Part of a small language model's weights: 14 layers, biases on query, key and value.
Each number is 500 + 50 x the weight over the matrix's rms, rounded and kept within 0 to 999. Layers, rows and columns count from 0. Numbers have three digits each.

# layer 9 MLP up, 832x320, rms 0.0978, rows 444-524, columns 80-159
436505530549530567530453441593513452579481536551472455468442517510445511493497453425486547596581579465455521547534496484547513492485533506541467509449470425570553584559527482468502453538477509489510456545506526487515486482562562604506532491
468458464524460496585449517490527431459587436458555458531475492493505404575519429300531500491484542518493450508484500441459476540661546498566481528638539508464554552538423502406523604500510511530471508551487580514507500499440524523597541504
528531458499482516546605540535489477545508477457542404483526541495428467448473548517499514485526523444564450455427625533488553512480408511533436521490558499533473489477385508449526519581552500433463552514442493476591533427471525481444488409
510535561517537508482442519450550513458500460489464464485510565513581447462465580468500480442467528407401460533494539526474468581503423498499483451468503480508517558529453473538553509532493489476526530552480459502484512543440429416470374534
481540564353510513507550496474471475465487494517539635529551536471536593488444508502612476525498460486504519549508519506557431539549462419564590495561528419615525459510454475591569468605515513480430480529506430507543541463447514488575507545
536682498578509553576503426465457402512489564350452527553489451495472497444445428514518474491457552526451565529488472540506449423476511478567539458519433527407553492543465520548459422562474481501478407545480584556442505483471474447546471518
454561519536411501504566536510470467546483471469522444548564551427506515530428386494455574492516459462537465563579571567603520538509419587471539406564519544498548509500554541575443398486517452505563418517512425523474569548492516473630513491
439468463455489508491566479453438431483508441539589403511552483465494541483551530529431446616491515512562468578519511507608509557527556521511495557532381540537552511538441591482573486533483452444523444504622434546473531513571542574406573489
556532432557455506438485493501575401519647395583427528469500501494491444427428475457424512468497496404552604498558552526504433505553516466521449466512535478522555460402448615538491455494492467484495530460561506556524539478412379447491496553
505504501537504553555611485478581451492582527528490508489515463440505483529476510505533613387521418532444570381587491592414454601499414445523468509558492534439493547429538402511519624501468426573597477457527488475557584410493456516453545543
479501565552596505537532529589591521456410487408451495504431548609476547549478514419512507446477400412552585445523469524492573478487400379507528448510533506542504463438472496497453435522478592472479474513639544523459493488455409539453527516
476507521518399503424571558481505558453500498528502475515443457468504482573437589516510442545556505480585425427492421494475510494521424514511523531573580386437513488492464549439401465461526500547440489527444505515496492465423492453521517443
432478510512521558426420487483600476431532590594515601419417525487435465419416414472458515405488545438439544416518541459522582597492524631408563543520437438445396524453585390415499525543521567482559430517503526513502514469604465384577453508
513592486504450499557498506515438494458414490570581432480512498460429507482465466608563512639560494535499521475483519560525541492543608531494551517524526488656455467516556509479491475597487597463476463448535493571446534476579517502454491506
456537534507511481466427508509607399500381507510512557474445461473463372503586461535513446426508579468431458530481476496546437531461449440463679469482574489547475482404527458593469459577419507525422541422474439467533432463552527484484594503
568523551473429469497471643538454527453473424537405479522517426485509546498484473565499570533478470579470505577609531468511596462500501529488532553493532514466563437610471460588548459456484515365545464541448485563426367448659415484656416464
507464506522563527471488528576493428500510481481546578575476523486537451627460469522548527474517451507516422493461549513458550559575532567475411544534468610457486514569503521481386465557461568408516499511534424429513469465487559485470466483
460555463513598531530480463493403492487586475471482477538526496576566523428480488473480483493540591511499535534520576592487432567424612471494436495435505522528563461480468385512432547553527478450485536575605532449480475443501510502510485446
497534524418476569452568516514527505508441447554402465526491447487468547403533584451468540490590494460433480573552428527519502504451448539414423567446542434455529480437430509496454434518458473494443560431535461452444462500428460489524464493
484593528567495479475557569601466498533506520509487425470656490605521500466597552499493501532525484576451483552547568533508496429482599533514512479467559487513526489449537448587473529500446483599524471540546454475563506503450587459468432576
418537461545456512513529550405532472589518563384558490572471484551489504474541521509481521472544525584427532462472444447558486418515400518473568549461564443516478515391502510599443467379471551574469527519603531547583566446464454505551497549
556557533425557504518569436487515508480656534498512523534499468574582510402513529397529383513571475497464501523508473492469535478515474466475536503419539475594600450412389492469585493475511343522522573513539441548540577463454424510465572445
477484579551412430481468485493492459452585494553473488472553462392481571564553481488434408521448462482487473525573517487467515542479431517490516534530445437660545569471540538495442531517566545459569528425559468450566564565581465548462579572
464499466543491542496583443548433586426458435521476439481508553556479547596446445448476436502440509526548457631500485516494526483454420459494428502589585575534514529501523519533567553476424515577525468561425494536507520544460449409557498493
516550498476595440452452361505539499506346557600508500515420587521539581567475460506450514594405553569377500478542509544557434578525463610557546408507584476464501465501494517496492603537518526489485518452487491546528527527471459578490489463
539535530499630517473492506548482556548503596384552473497455419414515456516480478490526502498440499462487477465524559516579520493535525509510393444493527529551518575548508546487498535579569620465522466481523558511483493443427512506485533519
516551566411539516405529431547559528449499499535492544444496557481523569468578545580493484450467498526556481408428512551453521512422397475562557529557523506459413556577544549532570568501368632464513534410483431471458455533534586446454562568
492452369470491548550517528541459454458478477515503586503372440531433571471504462547663585496536412533489528545448487480524418490520491442470514435433505502559546360505527561450472566474557465524505567406416583548520452476456497568499532473
442453558537523517503585544453442499426460476475573572522515509456482525569469412482587478413571412445495496521518566522534456451504482546515516492524452604494495560450566468493456459438503479531594389475622417449497540539510565437523523509
445511481517502444440571471509533582530507554580461573530449494447436473512580376495529524526544557499492449536524552398566484575555446475586454502592489511531434440539527545492506405582415412413546481560400593566464505495470425538508461439
496496504513571553458505544543544474528482466467518529587457497520499448582533483410500517561391430498544541474520552457551521501464530421476498429572535542416530466499511476536554512395474497468587507542525556495542395408536451508385560561
567532453476542436527501560425485517571488451419490397491563476509468514382504506510457486527498505542530564525536444501472506444565514430587518438505461534529554489562416448423453518560568520576457520426499492564528443409499477544506518443
569444506465436536495494448524466559543452456548459578485459510461512497462438488507533573570434464486443561630468574517544506512530574512527493406492468487467491499523480470519549486542520507484538468523508468490509429520484509480513482503
393567456489610512442493520450612438506467484392483466535533515516524322519503516407479384456499435458591511462514514459441582505604515513480513407468507529506480474506442479442557434507456551471551452428520457461505481515542505522496548523
475452493528499559540468477413456513475548467478390594494431588439454502535474469526467456447533452589448572526539558495468555456462486447464516559481526453549493532517506523536526450513510462521501521512445487432603462413539565438458521591
520532438569528509548507593500469570515462541451556469592497517599561491592501598478477523460446531492482435365485455497467470481529552380395527527492503501512452541469550405422503509556594539498549466566478542542486497457484481500491412542
595452464605466523543577541449577530493471570590442500472466508553470511496562545514450443514586445516470464502553492539573544466468505477597523522523559480497480474418548458460489572574555466458544530625515538555522578472518582493494474436
543537491496439506454514474489460516474518553455565612497505459507521466440456590547521496545549482556492386445592542530431469527538491451478555542477485435516517577561504538586469479402475479453497470487517589492486548534506528485483569412
496521578491486475511565451536466440472496472499522552485378457488458611501499471442508580537469551583452483569429544458445449543549458530595482491461497590547544512412425523423529527478533522532544563321525433474502475415577510507508537484
399477499437419457421452539529412528426501547506384438509388565521540452510484620493523535568445466452510424543465491438548453475443611530478548567480500547557552529491498499516545585505516591482553453549507464506549494414614547533457479428
532483541535460440515437531626531443571521402546481475533483550562475585477520451551530546516528496487456531441560461555475480440513476458559493591429502530533553492472478508574570384488430572476547435502403542553514539506494566511523460537
408472473559508435561493539436474398366522538539486445588503493515413537499545542450528481401526484534508434526452485527570575526557551480485456481527463490497540471583550404526534472454530563495499541473491462461503457468481509461516452555
582521452542567485487514477429463456478488466448538547478468484484464545524539460599541449550516521404557529510511536527498529547499454499535547552585441546457503462542446594520479486629450531489394543412469664401441575496456417468546471521
520489485464502557572491488494458556524600450507489480525419581487430541524514500458581542502485487526489520465442537450582484544503515471480467503471504525573468568453517489538545507375415537526585523524552453537580553459539548501483510494
492513469446622390576562470504562444430584436565486538526479570452544426528454463501525633479542410448482583414530528478573422562399505503571599461602462521485495591484490435475458423467433479451463477526440459470571492537500486427504577464
426470447406506510478495508617547497475522470514511527472413443525605556434561480423389493476504541435479484485550509550463498376530443535541561516405573526507505433568492438498523596483490540513453512531440505514515528454521525547443496536
441557425482510537518486477558594447546552441563379546584472506520463388527540402533592496499560498515516578545521559515462569424474523512641495437507508511507503492486513512471501473519487488461520501410487439497576457438554456586530528567
494477515497544562399589518597491467372421474484478494455501499515453463363456455556415543483456431487532461493512532528613537526514469471404538437531483485463583482453501493469530447505526511525407571473422605458416436448400506441599548426
488418554544515465557486463452438569544438518531433432500552508591568499411560531402465457461430468468491448538539434478470530495534461474445526444535459477517485522504515490534436459520491502560474511455548518517518460535490556500538474509
546544465520589488539488455287461561523488513423462530552438525490512411501573533490529567524590565503537512513521605530572443556393427499389422501575490390514442577565487564439439475485442525492552615539488518512518500531505596539554513465
461412549576475482339602583416595480491491539386505463483490536541503517591447439400568393487524424362467468472481556488556439485473497492547517569497571475517615555458451530563457604457523520561501520447492479465472402436518389495501433513
569446425437514509538489533515467569508536508493598487455562487535582468478496467509400545496538543436511481540527514545565510551492530404557459453614445532569536644400524441595520564540577547463540529495590470441525484533483498490567594498
396466403503482460549463518524490492502521445453491561542502457541445564524513430448491498508515532519482449471540509354458474579502458511421500506513511534469388546542470449421520520445467504528558463398485569515482408509446464528541433432
456460559511496540516537511514470426471555430471489452488520448511484504452446429543448368504491451552538515465434465438481521521473458497557500513567428550507464453443493512513529443441517454407525430479487554517543511422544500513596479492
553504501522616447445477462449441509499496417503512452579496491579561496558504503498510554494503561447497450507523600527539454535397505515559540456448468494551572579545503486498522507506490459385465431481525478435533483538411389496547461508
624466453493453520457468495567468502493454501410456392452515603496526458493531498574624435467472538484491474441454447527519476563536469518480553510483460500500533479511512535498499532430491498522488544416513533530547492522556534457609550532
548434572493473517412471519426487587546466458444526470538495477533542519540534457471493559581479464561439558490451481505537490496518477452447494503549459462469490496501450487464459550482514568449502532460490537570468495527464496483476391496
514503469514514378484579464474486454447481514479551412484443560499463434462520457566494446560575534488473413558443510597531518523438541478562428427504560417480434573441513408547483540452465538464584547527553511479509542537493497453412548507
462500529485544549523392579527524488527511599464501511560482509482493534484477512551575456507473491551453518499460538526494410460409466374489545522444366454515424507454472525445509523440470513505460466560530451521495469509413420552418455538
505591519419452523601393559531504518455539462471455592468537580570455500556605496365511405500634529533508595530412502617541503546487496405561571573478397512573551563492519554481568527512479523503485468535424461488411430540505639518586571504
551553441503532509511544487487476548459602549485483507427480592522521471475451475496444557426603535466601562529494502491482477531568550447564482474332475530452465492407552525472448558539436517510503503475540445545471539557468540556528504517
555471559438473486471535512475427478445540575527405480508449448435534461489596427487510390510522488495522491548502501488471433464527509547474608522519510510508440507486430531448455431457440481467504536436438538472456436423512503523519495466
527499531465532451562408567505396442463435493461508555581429461401531493580549610564612508582532613534471538436442464452500550515479553540491488443530500463579479558422484474500443441585520583430399482492476445532568534533428540564612535467
531510408406547499456504534524453562620580473569501428486533539476493542539541505492489569517493465472500498524460501526531478380573522551510693512618535522544533523517486458505463374505436517558412446536522479401449583477427519546580493438
550384505467512535408489429533505483537538486536559500395466539562542520444487483652538510369530443507474498471532454593620450521517549523468506473474495467520437453609434561415516479580534389477419530454514568531536468474360492465523512515
506538452535564569526581422483518554449571481515513506466537548521519463524552531522451559480563441519405444532443505555582506472561516549455440451473601531517569459465520385537526476513506560537414468462421498438427523522444445542509458644
564552543458463451502558520450538437564547577521481470432453472399454482578454494531476517525511505447497624563511431481487572530477484464506442505493499392511532489461609462518445409511561550561452557483431450547582472471545574517508485511
524500537578542503489416492521525554601600461468420509544465534554436549549588549558585520459513491456497575532536539526518518440469503425500558535477521541522471496475447547495518453480496514399486490471397518600553517434548465584574474515
527582448470494469482530449521465463483419512574515550534555464457572544552488560467501522464519509534501564459452533519501474385473458553455475442524567466568451386441537455508492390526504441481515434468445545552521492557555532489450514438
520549498549510511472488536522526559449550523535520551627444474562489444372485499538558542532574570541512493568434545517615384471538489508481576389442472590527514501517506500475430578457414477494563508546502481437504536488539420486385530498
536492485429528506551602578509525498507463433431548542615456533485481533527538464544499507450458547427552435452430496565445494470371547412575487524567490391536502484438448498560510543524527526504467520473493576402576506488524464458520438516
530481483451556527522489557525590572498464439597575560587523445598499590497527478574592471528485418557464499525483459627511439438463446542459463508562545496543518527466501535457539510483576475458558554456452487440497558487508476541538489415
484508483490476473544533569508534495526509496562461556461392481430564524512466476522528537512502491416499494503487511536526521590526489542532514463529462525527487568548485537575505525508476460472382571535494427469431453462510554483522512470
553500456592454468527436527519459424508464511472530562520509541642511483646394528592507514516431430514453522453504642526586533455478388559474526474481482499466469504530556449541656572490537561530454489531516437525456502542474492534466534463
487503509506467536459516498466590525468476466449537542566466554537527507487489544509512490412442554609477484485432596420565502516536559470581504489511534500424525480554530549440515401512478561464509521580517526410561495443598486527538461491
494580511506532526482372508510472502553491493511483487449455524388526425546388524550590469523544526483447497497454551482597538480490474548618502540437495520436467487469421612539510578497571431502498477508544494552531464541553407540533491569
430441455533465461446471509575460512547559595438487479566473565518456518431516528453497446505519448473520338457603509475534482467488482570512550570430522523564541460554471436628490490543570448549445484500574495482462463494516517518449418494
467462550463519512539544512524469471404565493420424493497471505535434522562532533450482436509373468517500403512528507503528483458474468409483588566542550456497522516582475623527446511455423538437483510443503477618563431524392494453495549507
408463481459482471453522474543392447570404519445451505463491556526485508545522543505556469521478457543559488436507596455516579534492491504522442492398501467496495484507550586525457501568512502451466451600534596472441493510476431497493589503
506516493575582443462525512510537381540548532552432515526432502544555484530481496498382575568467487485496485519467525486510505592585527543487500511570505485461512593525546498493513463487464511479477477538556552506418527485491528424482575579
437384450489500586514597532532534519403555486451470535443553451541417456467535522467493578551474495482492463594490456469469472496445414564481481535543574509656430506521580447436555481527452423436515479407440464601518536528439483602525487523